{
  "n_layer": 12,
  "d_model": 64,
  "n_head": 2,
  "n_kv_head": 2,
  "head_dim": 32,
  "d_mlp": 192,
  "vocab_size": 8192,
  "activation": "gelu",
  "norm": "layernorm",
  "norm_place": "pre",
  "norm_eps": 1e-06,
  "positions": "learned",
  "qk_norm": false,
  "attn_scale": 0.177,
  "bias": "none",
  "tie_embeddings": true,
  "parallel_block": false,
  "init": "normal",
  "init_std_qkv": 0.0625,
  "init_std_o": 0.0128,
  "init_std_up": 0.0625,
  "init_std_down": 0.0128,
  "optimizer": "soap_variant",
  "lr": 0.011,
  "lr_mult_up": 1.27,
  "beta1": 0.95,
  "beta2": 0.95,
  "lr_head": 0.0118,
  "grad_clip": 0.5,
  "warmup_steps": 200,
  "schedule": "wsd",
  "decay_fraction": 0.948,
  "decay_shape": "linear",
  "final_lr_fraction": 0.0,
  "batch_tokens": 32768,
  "seq_len": 1024,
  "doc_mask": true,
  "train_tokens": 134100000,
  "steps": 4093,
  "dataset": "wikipedia_en"
}
Each number is 128 + 32 x the weight over its row's rms, rounded and kept within 0 to 255. Layers, rows and columns count from 0. Numbers have three digits each. The size before them is the row's rms in percent of the matrix's.

# layer 5 MLP up, 192x64, rms 0.397, rows 86-191, columns 0-63
083:160144156151121118090108133065106116137086172116165102128133112158186129045114128195151153166154123129139091117153180098124130117094141114074078162110095070164125133119161089131132133122044100
117:154117108171163133130135109120168108128117113200131176090117138144116031157089156121111115122138155178120081084120153183176118144103095109076145084149127189130129161067084100166132144137089131
099:170144171115102176104131127106106121101107155157130097164168157128168091152114087115097148162164164125060137104171095138154099147039193144162112136191144078134144122145067081104137115113108126
088:122125111112083149099131160130152126150106155143160177147072076119125180146139148142138128145043221092119135081114124122209147137173106106101149104111157069149143147106151141147139143105179081
106:158150183160180113200116106151124089090189108090196141157166136107068133079111144134099142177125174146136138088134053104117093109142106138170123139150101128147116162088170102158102122106105112
100:149121114154089100130125148096134112162102207129102136110136139144155089145122195118150162147136150101161108133160133108131077106135124131093125193167184124180056182084156206089130085114149119
101:117146098162154134157139159153153115194083128127108142115116143136077082128141148136151116136191159147155065102142145156061112083117080147154099075113106165076165120168112177070141069152094144
112:134117122146101157144083178124134065122139154164127107102128097136118138066163091153132105044127165119112144125194158161174056124106096096102128152171184088147162155188102139143097150096112123
081:164183069186136158098123128099121149130102144169131101133119099124179134194136171120117192170150100181048138090134075125123121116111109146137133141133119118203106155196118073127118139115152132
086:106146127157162155175123069119130090069133090112106160165056082176119045133172157157099100093139169118141119135098142106144102114083094151130114097110108140101148127038126103097116114133170141
123:132086098148096176141151146159100139139135104103124117132111125096147185143087152171105117194182120150097162080104097068105098196154094155154178149168161153093151145112123099112106057089154108
086:096074083132142142084124047167090091122202136095164150119120145199160147168152116094168138118144137181193151096155144141125152137144118123189131126165110131184149158095123142126093108144164141
112:111122080210137154142146131094131120154165147143108138152111119108053098114119175103136116148085069107151085112171156111105137133138115171145146162117078160185068091097117084104150048125117152
093:100113139154098173125086109090131157055159088057119099129184140118149165092091051128174118139136153115121103127132163112166113140131174094158144102094142177130144127149178170101105193124173146
083:190135159156116095098134120117120087097107113122170058145129135156098136106145094174143175150194115159128153079134105077079146150168130182100121175145139094193122087144097136116146153111065171
115:120121146128167172119056094084098144170091129144165086113091080149151085119189134163063150099106133122165136117140138147061075087106145160164139124140104097120121130180119114140192073153123102
109:115130141118125137112115172186115083142050112158185123117132124097133044162103107180097109174108162109102116170153082135145122179114071121141127151114105097128182156117119159127143167062082155
089:129085131124086168142092147085117128158083127108114146159129112151066127180156140174148118172092149184150081176147101130095142097146064115129071103130090103201101137102161082129149140096187130
108:134136091113100166163174141108129078169139069154142111125167134119181117141172096084108147185193085129077198162097144100123104102171091124111126147145169183114160103148115086137138089108082125
090:087147212127120090106124142107117165084101111147198120135133099122160142106173085124120134122123216124131090126153096097101122124120162126086121148086127130199116175088109183167102099110183101
090:153108110130064135159181100123141139181019130071087107112158094139152091114070131107099109161126126131122169114102147112133142120131102147177124101078137131140092109136184210115123106126151092
127:136048137134155115123187068133114153153212111136108147127156101177101093113130090078145092107102118166207109079143136140139192131105136109155139130117095175155136126138133094157128146140085181
082:116101157176164094072100155047158148080196129054093154136167143085149132153107141165118119142144132137099107179128173100120159141145109133087127106130150109063177139118137133119122061125091118
081:163178121093121153118092139192137142093160152117133116112179092114169108111122117141084129160166149023128107144144153200090072150100171125137115156102099089166104145097147071122108086132122109
100:140151124205132141124162155094122126143076216164086158151114134147110159115109150146098103104128101116165153117150128164080103088157045183156130140092142121125098173127150143105105122122165048
087:128051149115116091169102155189108111109092155107147049075112128141100143094113179117128083127154185110113082109121127098139147135131138134135156127122145139086086156070192154117181081150168104
083:172134183097136116128028067157156153085142110162129086137125086071142142170082154158137134118115110145113128142123088090134141184122106088128178112156096100171141147142151143115125098136165051
100:172129124120126106097126107130140116149116089158115163124103161165114084118113176097150130061148172121123097092169136138112103080093101103065097213118131105067157159090157146132151179076074095
095:114137114096098128160136081121102137132129187126109185155080082125157125119126207113068159142113127133168142112206101094151144103111071137119162130166116161176063150120096183138152071147130117
097:092115120147123089118118111112103098176102160071174139110092100189123116097109112151079137187127112065118121089114108173141134195077145178164140125129140146110150184080196102138129079141156104
103:151152096187155104119145141144134127137097151086109152109149078172123119169100110188165087100096139115106069133141163169182096085119082180103144165177187096158083119112173178163119133112136107
104:089070114155059123155156154142123085105142132209164093123141110109091115127067144162119113152142136145126131080137189180111167060102198144128156182118099137127149126143146127120122102093079102
113:105086138141187129150123117144141124160066139084148161153199086121170145105104157079099159154085089134181160113157139142113107200078105110144147120169112150122153097118099180158149163158083172
135:104155100096119137083131136143096112080127179114135114097110151109107142081108099119135098153107144179112150107154128072085130126146144080169119129181034096142204149112137156113162095184088071
084:159156119137141137091068112090145067110159074050134073059159157082169133147158129115138154127135111129105060132160089109072115080155130142073136104103123133132153106119119200130116154126129126
091:103105172077151157059120135096132079108124089182180126168150151123098084116147156097069162106130132182160142139159125153131129110125116131129181113133101100089178128101071078188095086132107163
104:109080144145066069166118209169133161088113162152139150074162182154148083153112110144201131121062132168104126161131112146150134170177153150137147153109138149114098135093104134154153129080110124
107:128123116127200122164193179171145130161152188119114124112153187138130092123112057128165129107108150167125131137198113130101110088128087098150145133135099149139130153154167084191142087114072177
118:137114084150154140112116100160146106141122179082107127150136134123117103142159092035175115153149100128090152124150157116128192151152130092094088099139180081225127138147140194108159124153089146
086:178109094146171177075088162157122147098095121099107163115164097095165147142102121124143180151092164118161130141104133184061087143053169136116148127139118177076108168111151171093098151162122119
097:094079138188116056100138154137163141126136117170125074169114110129091118134154086132104053174130166119130157088096110101123145171071088114084122130083143133143147165158098096149143165068086157
078:064107121162146071109146089124123126099114140127066150143156116134115112093123106148138127161147096093169083102097157090130115109198199018150171143107142102104089135128120132170081131109131144
097:136142140149165100160131154183166063113102156163146125127215058115117107077134146099125087136101148071202130159127136156128165109133119092173110133105107140113131088142141121125207179119107142
081:173131141121099096123080170137091187188104088140090154101107114129125110122145113156146120146140111109154104170106135127173149107186147130101183133140167114106078149106122156166172093216046142
120:120147122108126120088091135134131105078182135112147115076167096088086112132147052117142158126137087121200180136129163068129150133136180104097134129189108213133141093158163133134118077094133116
100:103098140133119108094148150163148124155118190077160116095139178136123170156069134058144144121114108107151114069178110098169128214159129085122141098173095141135141133093053107106148169152121120
101:088103090122125105171131163076163126121106220141128126145178127116131082151110147147165040140113105132137102168109182198088141110090156098163113176108083173102101101118104130131150099109125138
094:124133146159110081127145113176101071093108113084088052162134141160115122151142134194110143135153104135156177126105076191145041103091143152086115072146129146098116158175164116127137103121099107
112:100096095189175130151167148115118124099133153102204135112143098124155089226098119115110103171112191108154136140155134121123119077177099134095174095117121088144147176152136152109108123077074141
121:102002134107141081112096131158149106125165093129138116090120180107089096140147117159147083171121149190152143122168114125116091136111124091121110162130101160160138164099065093185133130172123124
089:143146170151156120146175092125033135159060133090123177128085144161070132146118115172075099132143172157108086133127119172098119109135093142149043120087130137118107154152131190124115102136108116
091:147149146097131148112125152158104138187096125136144100151150113127094041088122194109156165147118082123156149162155106108090131173157244064102126132122134125120113161155124151119101111136102075
099:107142182124145108097156128176111105150110049112165174147127103167101122191181128110154083131121127147114140215150099144108122122100093155092131199164125118189155142094180097095142126118142104
090:095153123148115182178093153106214071157152081126035126077150153115090113147118126145136125107167134094132105126116119123181121100219119102098109132141161150172154151148122116126140155117163103
078:160130164085085170139144092106144130137121156102104135130161144137188078141138069148156126022146180111145159129156178159140086099174169176111146100099121071075111147127142137156115140107132098
100:151095104166165156123112153144157101169128155152081121124135117146159117100137087106130120087099155058174140103141169106139075047074075120076121171113111118153122118107130174168147112127042110
117:088078094152035165141120109170130122152196150106097143109098069113068150131122129091136087157100132158122172122159136115118109092119119147098148135139136153139071068082090149125179077101113146
078:099124148104132104088147089135120123149136099157137112190174099168169103147066082080102123107131119098073067137099108136103113119163173106202203166177095127135139074120130099158128089120129133
091:112120126144086168183177147041107150086083129140142114144109123072103163111167168180120123168164106149167120061104109154105096155080068161171111108095125120101100144165132158114093142141148104
114:148123100185144124141121138092144145107109086106106166098161153136146128167137155149161058201156190136128135125100157112108145149153094051166092151143112129136094132117058138139139125074168206
079:151100176095088135083127148129107178178181157138087132082115081125122127165160169137186118138102151148092125147123102140147108115144166114115128158146122129192164100129077034087162160155166167
129:182101147138139166138154145103154104124116173151067086159121137144128148174069150146110124124165047104151195141068178190160138119096121153117212099116108124120109128104122115160105124147166149
096:140166134149128079119126156171149114143139129125137147061079132121160093131122101112142112126126167105094212104069127158142068123168151155178165175142173091128131124203141190106114089165127092
107:115052160105104127142172099132109162168201138132072135150076162157094140170159099127154097157106125175194124156112130167127163122135110119130157099127099180137066119082091102125188121158122158
112:140112144091141090169169146143125122073117137122126121098169120107078100150121152123104085139113091153172063154110142118162169164168119092168102176177119164159188114133093175195059085126143126
084:154175130090137130124054157148127098142162108117125072088102154100128106092106092109192076119122183121099136141159067150104152109181078155142071190177119164139113150120129123129184100098134140
124:151141101126214111108161064181076115119099095158137108116141158116127071121110095160154160199152169187119079171105167124123119119105112084127149072126115127074180106148092135136143111114129148
097:125165120090126090108073122130157128172082187128143145084180155124089105191106098180141119049140143127182167114102118147151110065123106144143122162123174093085111139120141180102181135119122089
084:161146136128121101112114087134080156065140148094138081175151117159195115097095149147114156096206112142164158182104184139129114151135116143093141199132129122179134108096068144115132131200107129
082:104092127102099078186113125137175129148111146130105151105173108142143123119128112114119174133125086096146099078121145121090108179137172134084116100114153067179138084107196127130168127031125064
102:141144128177127039097109123157109176104079131116182171112179154110096140157060150097171061097143129123132159146160123134078134093143143116110132177111079122144152129173109118163140103076164095
087:101101168145168100116156137076095153121166142129133068136079162136105111060109149178167155150172169172151119126101166116088139170123134130142084157143163125105189187150106133121101067164182120
110:129111108172101147067092202197181093117103123127152086101142102130094096127123177158171080178133105111110142130155098098076136107168114168161150148156072142118087138113165115125157135074086141
086:134123120156131116058115132115092133052069150117184074148129091141129131145080135148100141089146107128154119087127110085155100115064166193115125205129146110161176118155148149101094122105152072
084:162152156107089129147141114124130145150151125121143117080063122105114110097105168079089166126148110098082173129127129102122009142141151104129124126195149095127073139047126113141140175142088112
098:131108166133136180153150162101155062136114159130092092101142174130152138103178089142234150211103097168116150186170167156141129148170118150110123094150118152113106124123099094155133130142161150
101:149137072134132093112190123122124129114118100172129139105144135148123124161167066100098141158081169138093124120130142123157143111112113071076137157078184102167170137093055182129118099148095045
095:112178127143176123110117112097145104114141157145104101084190119057133130108136118152120096120111138137160119150114171146124135159106193085090164058138073168111117126105032074155162132141157164
093:123148109161192182132035140082128156092111123076114132099185102131176134113143136168126141138054126142101104094116195089111133181076181142113169122158105105108149118141143143108113096107118133
101:112153180135099034075103158130072155111063121143120147108130138166136098163107141141153112099136095081166120143146130139077117143156106182145121161129047112119114133116188148141168099073159114
080:125070186117133099097114088134133132158156172149166127168127142182136152171120102083134162127085130125179079144079041102140112134141137107167113093094135175195121153126076116175159105158132151
098:115140116107034133131118087140179160101167151130128119191135084104124123109180103144121166158179127129176153083194165132140128096129166071142154172151097188103107123144157156172105147108125162
092:132102185138059199090127123091138112103140160075138087154131146117097138153115105147126159159117159103122160137173133136123063126099101094191121106139114178095093176140104112128055154192161143
099:162110159105092155097120132102090088152099168099069160097106120152095093099119137111101133146131112147122021151094123173164121066150138148145052146161085139104082124091129084120123085135106096
091:112175091144123149153092098129106100051182161093188111061140141125166179111141120135115121149170174139109112094080137116173073131147104181144123152123147134145112114086096133113137138063186170
096:148084103100133083124093133109118103088153094131194158144130132139128130114043144093166140147121157071082108139136100105121171077144140080110097137110117164142133184112124194184138114076115196
105:157098114132122139138116162114161111165118080054176134087196177104090119168149134127144096196147159168156142085138076140173156143101158108123107137144104147190110113131052099160151156141143100
102:148056098139125133099172177105137097126181108120168182093123146163104186160114105148113080135159084118109158085144136190147172073113143084129169070142095151157104142103094140118155137137069137
086:186110122126154156123191135176110166134137134162076112125108135166149129175121178115110080108161104102092093085093179152098100110185126145073143074149107100144094174192165142144117142109097171
110:157170108159093143151148112140064117113124128106141172110132099137119055151143096119143118162131153136134121103186120108120154099211183195192061137117058125171124104118110132129145126147153181
083:163084154114052080167117097137124112091131160120166191141166165126140114096096178133102177121218103147113110164140114101099110111077142116143119136136168131142182146170085112097132153140069104
094:123118106134127166100175100079144056152175148108073132099167136131092107171120118132103121152198111169120170189078148181124131131135139144184140190123072095106132105134089111124122133172113179
101:116145109172146102143168134125148130132103115118051132107157087149152115130106187176175133161092133133157072118119126125165131033122148130104121172153087145058115086162073137150189156099107115
130:132131139132134153114183088168102062106096161105120150144106132061124164119107173091040148182112134147092175075130139125138093167143067108172126119102095121109118153086181140128106146149167164
091:129044147164147106117147049160135174152123099079175105080105167153138153153163105149151120136166050090099104112142136082152119077131145107128147122107166200072154144131134127159152133133129141
095:120127174107138163176125148107144079166098078133127126066161148184069092098133120142185148123146119109129129169137171135100069054124055154056147104141107152129120147132127123143095118110181143
104:149110079085156132121095133147089103087170122142170085135182121150147139131154127096123110109165124166164124065109132087163108134143106101089169119158091147157135099169075126134053050119102196
099:076109091142163130125149166121151138177155079120120184127161136113146062215079168139089137144085107136133147141142219133183130119122140135108172141115108097148182122120101131176119111085104154
083:108131183127094152102130126107092125041119112120136091079161181092142199038109121128170135123143081113140105159146099124123122091161161129092142189115120147111151071132144112115182100092146149
091:127109119155109120160174089104075159124108111122106136237100110129106131187177115083141131161111137153103101176077143162125108071104132161055131110091086108154139139102129094108100109096151169
115:133130133065100164102129131167146107099162158132147110100105192130113144154133101121138080212149071154111182086173053118065129126154123146121123116127119138145140105104099088115213135148102094
088:094134090115089163100114113160157094092207144115157096141190131106184117144128118093172170157147168199144143105107114185137154130119122103143148125076101105129119119139108086137077198192130137
116:146108123107118160146170094193123150117112148090125156129125162092173117166080103142157135142124069124141145146113132051158094152062135067100209085127149135150155050113148120089136102142114115
125:145120085125120154162148102148108096079115162103170074123184086065148143118131087097140162172171152168137188104099170124144172153143174095075126109099134095068154099129168161082118115136117094
085:146079155178144107160131149136148137107107143132150130102088082126144143152165065109133162152158105150120155160155129125087139135080092232146102111080144114174168136135231156117163135098120126
135:162075110072202099130179083142134119089128140157193121104137100111176081109106171120090174091182094156167130145143133111088132141088139120110181121092151169130154124174091125111149090119089153
# layer 5 MLP down (transposed), 192x64, rms 0.296, rows 86-191, columns 0-63
081:114153168114152097123161123157169142132082102137142157134091106130080161160112099125078135158051131115159084102123177168119143121121106106114086085161116140132122167121126085130210082126229118
108:064126187130141134166100101162094059065115127130117165149151134108080098133126130147099129104163084226083128130089158160158142202129126153125183127093118167120160126130093115166134141125140136
066:099084122078123157116139136148150132104096079176120185109095133124079105161165157108137132110054122130118109071103150110181106104095072104090132070100102113117154165117144056145171109112188121
105:112163155132157133150141101110106026127210139050143081120136161113139089091128098109138175143200121139166106124157136165081090138115141129147172150149117133161111146094125148167166160126081125
090:103157136096159135180125117099108136169073096159162079132053183082147176178111112121114129138109107095131091178160152116151118121102101147111125071063137108139095118112075087127068138120094090
092:167144175143176133116199127170147179070144135176153132139179153170138167179144094132127091105122118102147106170059118108102099102098141127152122158059124116094156135100062090124112132133113175
099:078144102112150119123099080137101129132088133114164123182137169145170092097141137101111180168188120138164145103079134064104158103145177160144090157123090131164073107135155113129099106142227127
102:129126088133111112112116102132082105131156144131171139123102191143119117110110137161105188076087103153178087142148137117066084129077182118094150120134122098215145186081119088145151076173126145
070:150124124142112112079114078129131130133068169111103154093105058164087101191156113106148145108130131146128104119086116120086141096078056080126100177092066091122127131146111085138051114102145132
094:139161149119179133225057081151158103108133146164141118133075192128209149144192133144129142127172143164128142133165151106158094162127133134103146151150142171176115104109155107114124114174142157
130:127117130128162145132151145168140117141155162128067081138071130070094136128127102145142182189120109181097138141168085041087150146112160126135174148091118193103091132120096130150117082081087142
081:052112126094206162143184135107096161088103139099146098159094102196135157154101108100111092157118075141118163084137166141148119136089031105134127104115093141111150118118123131125159157098109162
108:074160145137083079137064113086098113107157105102071152122113108101159126139145096110152129115155121113168152146153100140103120054130122071148119109201143133176082178157047093116153117125156114
071:159088078131150116131150097149090152152117143121127180108103101137070098177175146193170071118097215069145123123110117206113148131116120106125114154091095120134166144096084118150099154150155113
066:107099081116131163085104112170110162141117175146107198109141103104102145164171179148094107117086189128124119140140118164187147090128069107137097112084156109104086203104124152133110122153176076
133:100060088140147088115139190117076152155110110116113110150166139142147135109151129188120144114065149113100135188151109151122146120131115096100108203174132124149148150154110060072109146059163090
106:116126182145113125118144116155157102123138145111085129095160197101169090168097131114149106144116115135185099159087093101150197076136145078197121160165109186177142176150145123115125198136137139
095:105143195071127092117098061063147125125071119091157128140133152054194143149137113121135092132141098125134107096115174152157164194129132122163107143087157114148153094164130178124066106123122127
106:130148142158139121084098190147170105157152191154142131070132135205060187129133151133129146138118144057106107155170123153144130162111118148181126094127122091088157131119115158044108096122105120
087:087169106113108103088118147085087144089116130127139084122137129123113138069157166124079149124124195129107080184172076095145108117125164114134138114056114109192112130116092131084067126065092143
095:168156187158139128153132145140143123085157153140194118124129144097073178158193072143111076103093094120114078118157151144110132126147166098122156124135066099105107066109093104135114066121064125
112:099144117144196103195187115132069132132073051110187141109121121167160104191084138138149140143145135126106153124117072101137145070135160127095156101083124156182121088109136132120116118173117155
076:125078104100121100072115140148114129061141151120108207164129074143127089160128147153107101082076122157133100111134107147167107072120045063092129142086122091080137145126146104121157105165147116
071:152101106121141100164174142182137197135082155157150164090116100164101148185154157147158096097077097138149156078098105057153167170119140132040101106113133113117150111113090136113167141117138155
095:176137128175110137151107169121190136131139150157098165160167105113155181118136128108121143195128043095160160163171140147077156153175156210141142118159138198148128097135166133134129113121108108
101:078098158144102199132144086150126154138178145172159168128113149153101137086122162146149156125152213137204149169158105159124113117141103122151177101130165131178146090122111142175126171121060133
096:113169192120170098181115123129188110151151042199127109102121153086144159130099118177154127166122183191139138198136124153082130158151140126144126137150113118123105106185160117136096109157152115
091:080119136137070117163170161102143141205206099192099118138066163184109160107116144089167131086145144121113121147133121135087077102121127112106117125146133100069111139081145082092134124165131165
094:130091132121086094154100095158109114144089128128104190123113108121131096186182170088153146057122110114137130131111114135171189125151121127052169131161158141139082128114170170157166099151211117
102:089117107138123124086072068090132089164155111092091176062145077105112114118154163099120098122124132074103066096121117142166125094072104120141150105122124145133145180090163070111159103081149079
085:069171170093144115073133121179155130107108079100175085148159156139121109180107134112152082148153171138147141146129188134082091178158132119168152158102147070149084154109160105159125067157122100
109:072129132095115198120223149137152124160170113125154125181109185115115162125119101108107174181108087189123147121113152128125125158165106121085098149169140157156133162091096083087126123081122171
114:184119100119125115135119100082122112125130136121068161110123187081105072087124103192160059127127192164138070127121106123134146112143191121149175160143118115137066135092124130148065081149107133
151:089151171136162060089152104125135059103112143185128128132172153129104106097094090130081136146116075179116086139139166130121140125174111157122073138120116114152180195193154158124163087131160146
079:074108115113126153160157161149085176181076148180122164158095089152065140070123107150146088155070165119136156138089123102172127115129090101148110097111132125133090135151120071170151097109186086
077:101103209122169069142112139192170116154127139146155148115139094100158138174187103084099112083144081126151126069123173092108134076118085157146131100109149138121130126104155117133173046155147119
102:109124130128161065081039121156117105105175074120154077129168109115123142136089120143094144086149124143138174131161142137158140178119115092155176135170112180110185117130145141142089077170167073
131:120118131150135089108099057129113125132180111145101114153143122118169090068131141125139077152185113082119181148086065125150109109112164170148101176156185165153088072080130140121131121158086076
119:179113147136112136138092166121136078092066173206102155138150133180109121093099180123116133165112103129131092101063145159130092131138095114177114135098121141062153111210129125140104119132065113
068:140094124140077149151126100162116154107132159142128177102080090146077119177130087156156123085136096085120146095140113119199137159170056135058098124094160092114138143128155109153196106124190112
095:044100125154147116140218094132097172146149092169088139113107171132106075138179115142112145124124158177134143135116135157096135092165158157192156143103114109144157164089172126173094138142115186
073:111122165109099132115163148186114122096119144144082183128079119081164129153115158110131114133133087194114129100102070097161100076099118073115091097072162087186116140122100117108163110114085061
092:185132124090169177098113193101103124144104173154162079118121167153096164118102171182128132187106101160085171125160089107142154178150142158058140126126129136114144150134104085157166180145125169
079:082088087151184166141179148160075156131114072147113147111133130116098101082098126160157114127104194115110144134085083095165118142137136126118173115120139164161119183125125077108140056206099133
104:128133061104130168116083105117194137092138141105127166087128172119159102116142174098140177100080162179094139099092177146104112104153154134131164149127129082128142093152194124162056122186161127
095:113129153146143126079067129141097137107164057160099098146158177105124119083183166106157147133097120127114113216183117133116162079163081140148187124158115117085126099111119074101092122111165106
113:122111165091132127167178182117165110095103121161090124119126149059106116124099112090107056182084115173124106122133151146111086172101085137137142116059133157126161157102100137151204099095084149
088:078142129134156167168108197095097146144105172141131122130138150063079174135130150122073087084144148120082146129107123135103148080100080167175105116125083068066116117084132118113089152112168088
092:117130111150185121157162106129136153147154157113155089129072065119167120230085090100133139107149174142155111177155161135127095143158108143064125147185141103161121114104175107081076155138115139
111:115148167130154143111103109108184125122165138113154109140140126082167150126106110121099187209167059116109128150171101105154123065090118180144130075131190095155123095094149100124158089116070163
099:149107102161140150063075115098087121147152107136129131165160115174124118126109180096085096166182064118071139132117085066103112140122117132080142089107139122133042087106117092127101072109129140
065:167076124110106136097153103193147172119104139117121178096077061153073112195111150149155133125090192117157129105077127100151137125104104093067080141116137122104176139099124144136174123142184131
096:120085140106143075132144081158155167126106143126147125154109147184139154173147120189113124133099117083128163187190094110165164163129144147102057163176141107178150129135150117076076184144087121
084:186101077106146112117102102174144150142070211141170162133077121133136087186155151173087147139128149155125138141138123136133133129100128191141097122129106103121100135088158173144053056164134123
064:108129106099113166164140112117189097146067115091077093147108069170179148159066171155112102123109167121135083164140172147126112128164103118127192098059102139130173180120112087118114148137106144
101:112135158119075132165127180129176146129160123152097127156178111111127116191149166114097142147114075084058140102173099143110168230161170146130151123160171133124163114144089141140109107113176161
132:085046115117113163100077115178139082088148144153144139134120159054159145135158075109136194116155112150166155107148129121175113075135100102125161145180121182148121130150182162157104160160112127
085:110104155148138113150157145177131135124084120193088143159151101169114161124118109160107103114132182134090099143104139161133078086139064070188145177200179136125170117115076142163149137163155092
082:133136071153143118142050106078084125139087099088041103139164125137115098136149122202159103129142149128120163144139126133125151132140037111163075096135091112145094170185115100123131120136154097
129:176122161140125132093080088088099169093152207135093126130166144140127116110136069143126112193069120110100111110113117126110151153125183089051091129144147130074121117105144111087158113175094073
077:140154130105140181143162102127154131171158123109173086118134173151177126081110085133132177133165037174165114166142162119160083120087173109103078167106121131118082147179094091157099157151125141
112:142147127124087145110110064139167157153142201116097150157198153107131129107146134074098131140106141137161081106095139129121148124132177157164130140130156180124208063119164110091073190167112132
127:101110223121143104082155120128170109133176158100131153137055132085117126126128108057183140201128162167133153123065140161125132135121165186179137136095110135126096119137089143101138139157134161
102:094136126163088188142168066156113176085120114113150110152127074141123080153158114114127140086147098056126165125123164138168101150143103128136134113168145187144059108118109172087155097075133070
112:111096109105104147190123192133177148137160113181087158112119120110134140107124145107137134110120077085080091103102088128159100134049063151097160100182174129095103143141098095107157179084150117
079:078058132110189103170134133131173174102108133136150113136164108176077128122162158161106106134055136062077128138128062094152134168128133140116077092111163128096148102149152140111069136124159100
122:111182125139093155139052138124150162185147077078142135126107093185164172077126144096117155164087132111082167128112105080115122129220124087139099161134130100124104120173168117141148123111173142
094:094067108092101115131116203067135119156112125092086144116183153089133133127091107068065142134166104114145175172107109139087114104125122127122173134158199116133109115132156080055168123135139136
080:143162105119201194154149153165106163127072112172103180095106091137096146144145147147132067150107141100123139138118106161170109131095073142129089118121134160107165138117194101151201129130198143
086:149135138078136121098112149126080163084126092104144147085079126117050128152155102111146120095060119115117159108139112097152170131121080109092110039079122143079103133127099061120099096150158085
084:142140128099103086133191211066087090157100153098116134110142130078095133135063127096137109186134126191107109140099145155110120163109128149130103129087098112130126158130114101136152176116161034
083:177109103153126105123141179162164157148145138193118095180141120161050124101108180166150089117154167069117105144149136098130158148095144117121052109117158117098163176144082125108088068134155132
119:081104153140152159147159110139082133112099129126115110153141130151107128128157185189113109185136075143136123136121057108108162143105144133155084100167064192115138195114132118156183095066128184
079:119107116126079081103145162142190153104168147145122151164140076079147153123143092084176090085117169161162118114094159107108119155094170176144164152138105080145115144136114093122185174092206114
073:112118170110093130164060160076161085181126147080174143041124108064153167160152140115129127133127086157087104086115140121180117133142095113090152117109125110119089140137131148124077205149135133
089:158154139117157081128138116102157162115105187136065163129154137149139108160131132185123152088205158090097117141135082218172123107097084174134097142149149148147159071173120124091095143110138155
100:066130124155144130113154139081090186155110146142121117102163146162128143106177102154088094161081141114145139207097119146107166177173105178058082142090149131123090079116132119110074169111156106
108:193187138133136093096113140143158100135157107141165128169150095138105142170125121182136145150128156077098095117135108112052128102100112100187081153129074052083143158134087085107093139095146164
100:104148090158112109091055141126163109111115160065129157110136063095067139087105118184094118157119146128082187123125120142139165082144134149116145147080141172109103078106148099084099085073158134
098:072118195123168117100133105140106166085139118176108103128189157194188130187142150119143168127177073076159153187115123101113093122150139112123138126129109178120108157067128116109102121130175153
091:106172125167178145200142159105112115154119167122156109096147148176055202129110123174115165175088147099123143119109086127139111170112109149177139094125117182120104190173108145146077152145116153
097:129075178147116041132096099114099112127123124079089111163121131089138163114142081108107162174110158140114109106110156145141081138144052110103094143101157120211102126147100110130129089110144050
088:118094152136104182098195119173169185092128111124119104120107085139046130164098122125121093100085143069152102155098135098126108128148096096130043102073115144086138133153116120102136161107171167
093:147136136092143167080111139146065146155139141108101134163115139110163082139105178102054130155169143181164116188129133172146121088159137165125096086101133093147129105086165109082184078183165116
097:125137115191163145077116138143103184126090213120145151079137157117123139128130171175121086123147161120156134104084117143123164184117148139068182194114063122166130126120088129114102172094127162
091:115149158107175096140100144087103126111119119152113133099122169143134164107082098118142146065175164052084146117099089147133071082134085128141146142104157076146094107092207130104075158085156105
130:136124120106072106108079160162083081113117140158112122126089100121134049122148090108099128192125184108153105073152132157140150129110112168041142106155135106133159178158183096163129129135096176
098:089133149109098133082117112169084176125147071187126133111193192142176117131144151125110141094099088129120156149098121131153134076170119164118134145121100135153194071204112076137090114085135128
090:156095144112140141105108128077119070185128109123075076108107125129135165085110134084082115139174098102084115133091146159078094079148108099112118053145109070123094123130167086094051121134140134
090:119185125106184120088128071137109138172124132121161114126114137126157117170079119108088156170152103144165072123090186145100144114111173128190125125127144143210195131143172124100075095108165160
085:026089114073139123102149138149113102120084143137119099089094177127092170112120148079096118084101133197089141155096108106136124070091074152127148095090100125089121135121117127089091151161122085
081:176122150139152118158129119144156163114070155135172124113169119095121188172152122211099131140146126174124101155127130101146107172141151179150066127103143091117150077121139162025088118147139102
119:094135160132150157119217125118090164077068128181128175133110154125161126126106094078146155090108101142151134109143137137117074110098090102156123106127122145085211107124104069099162094155169166
160:125106116140112167192134125179141113121118103140153090144170172129054128105167089101185050179138109146121167098173136122108153138187134131163111156176109171129117132150169109154156087072089134
095:164161100106087123138113145139078095106098173126105084110075060178084142126123097124127161095126150163146183143137135162033116069108118137160128169086152090140176148124140154170118105141168115
100:108077125149162102149160149129120133099061169161129178127122191092153124086117101117141120169157206178094193067132134167135156184136142173100167145184136074141144099125129127143109129123138144
104:163134119139165166103079081070095099144085170121112122100125156188114136094116051179127147147071094128128146106106169117134073146100096124131160118160045108155078134099095117172143127157124137
124:084072106109110085073150116105144114132105151065186146105075127134127208159145117130124150118181122101151057080117137117075173116095101134103134062127117164129168143121128156128119114192110129
091:089122137108070116144141175129170103170111191185145145111074157122102130135129125115130127123090091175101152154083113106162146095128090128062156069164157096067107145093078124127074159113165157
095:154115106169166109138159098143065146175152118124107112160156166109184102110153070138101119119144158116171177188113132140152084084130146064182079128145085120155172095170164143109105101106074119
142:130124122085082143138176127191126151158138116104168118141045046091121178091108090133129133110144081139100121158193161115181098119124118091208134189120146115084127140149132123134133100116147117
075:100123131126157171108110108168145174121118157105072167102134192141086133187082123164131077104099189098173116076078120118123146102096106116120091168120148121068198115103128131110122155089093087
127:170148097134126114146164052161129082078130135108146111120158119098063122063160137143169085049087181146114104173114154135091139172146112128153093126089139123129177180107100152128094100154107109
129:141112119093133076082103131189117154147176133138127098193137130137146143150101160107088138075100137057166094084118131106104118064109120122107119183135058092136188158154154128106114168120188120
080:127129100113093185081143093154130155123197117148089148179151133129103109190122184123120100137113154100119105120152136095142143084153137157153079154107185084129164163122073130062158127128214140
125:095133140066083152074129149097068060142121129145127153121114147136148082124110162131125180189159121175104125120132127154129139149134138151154158135135096154115167090136205208131131071199140126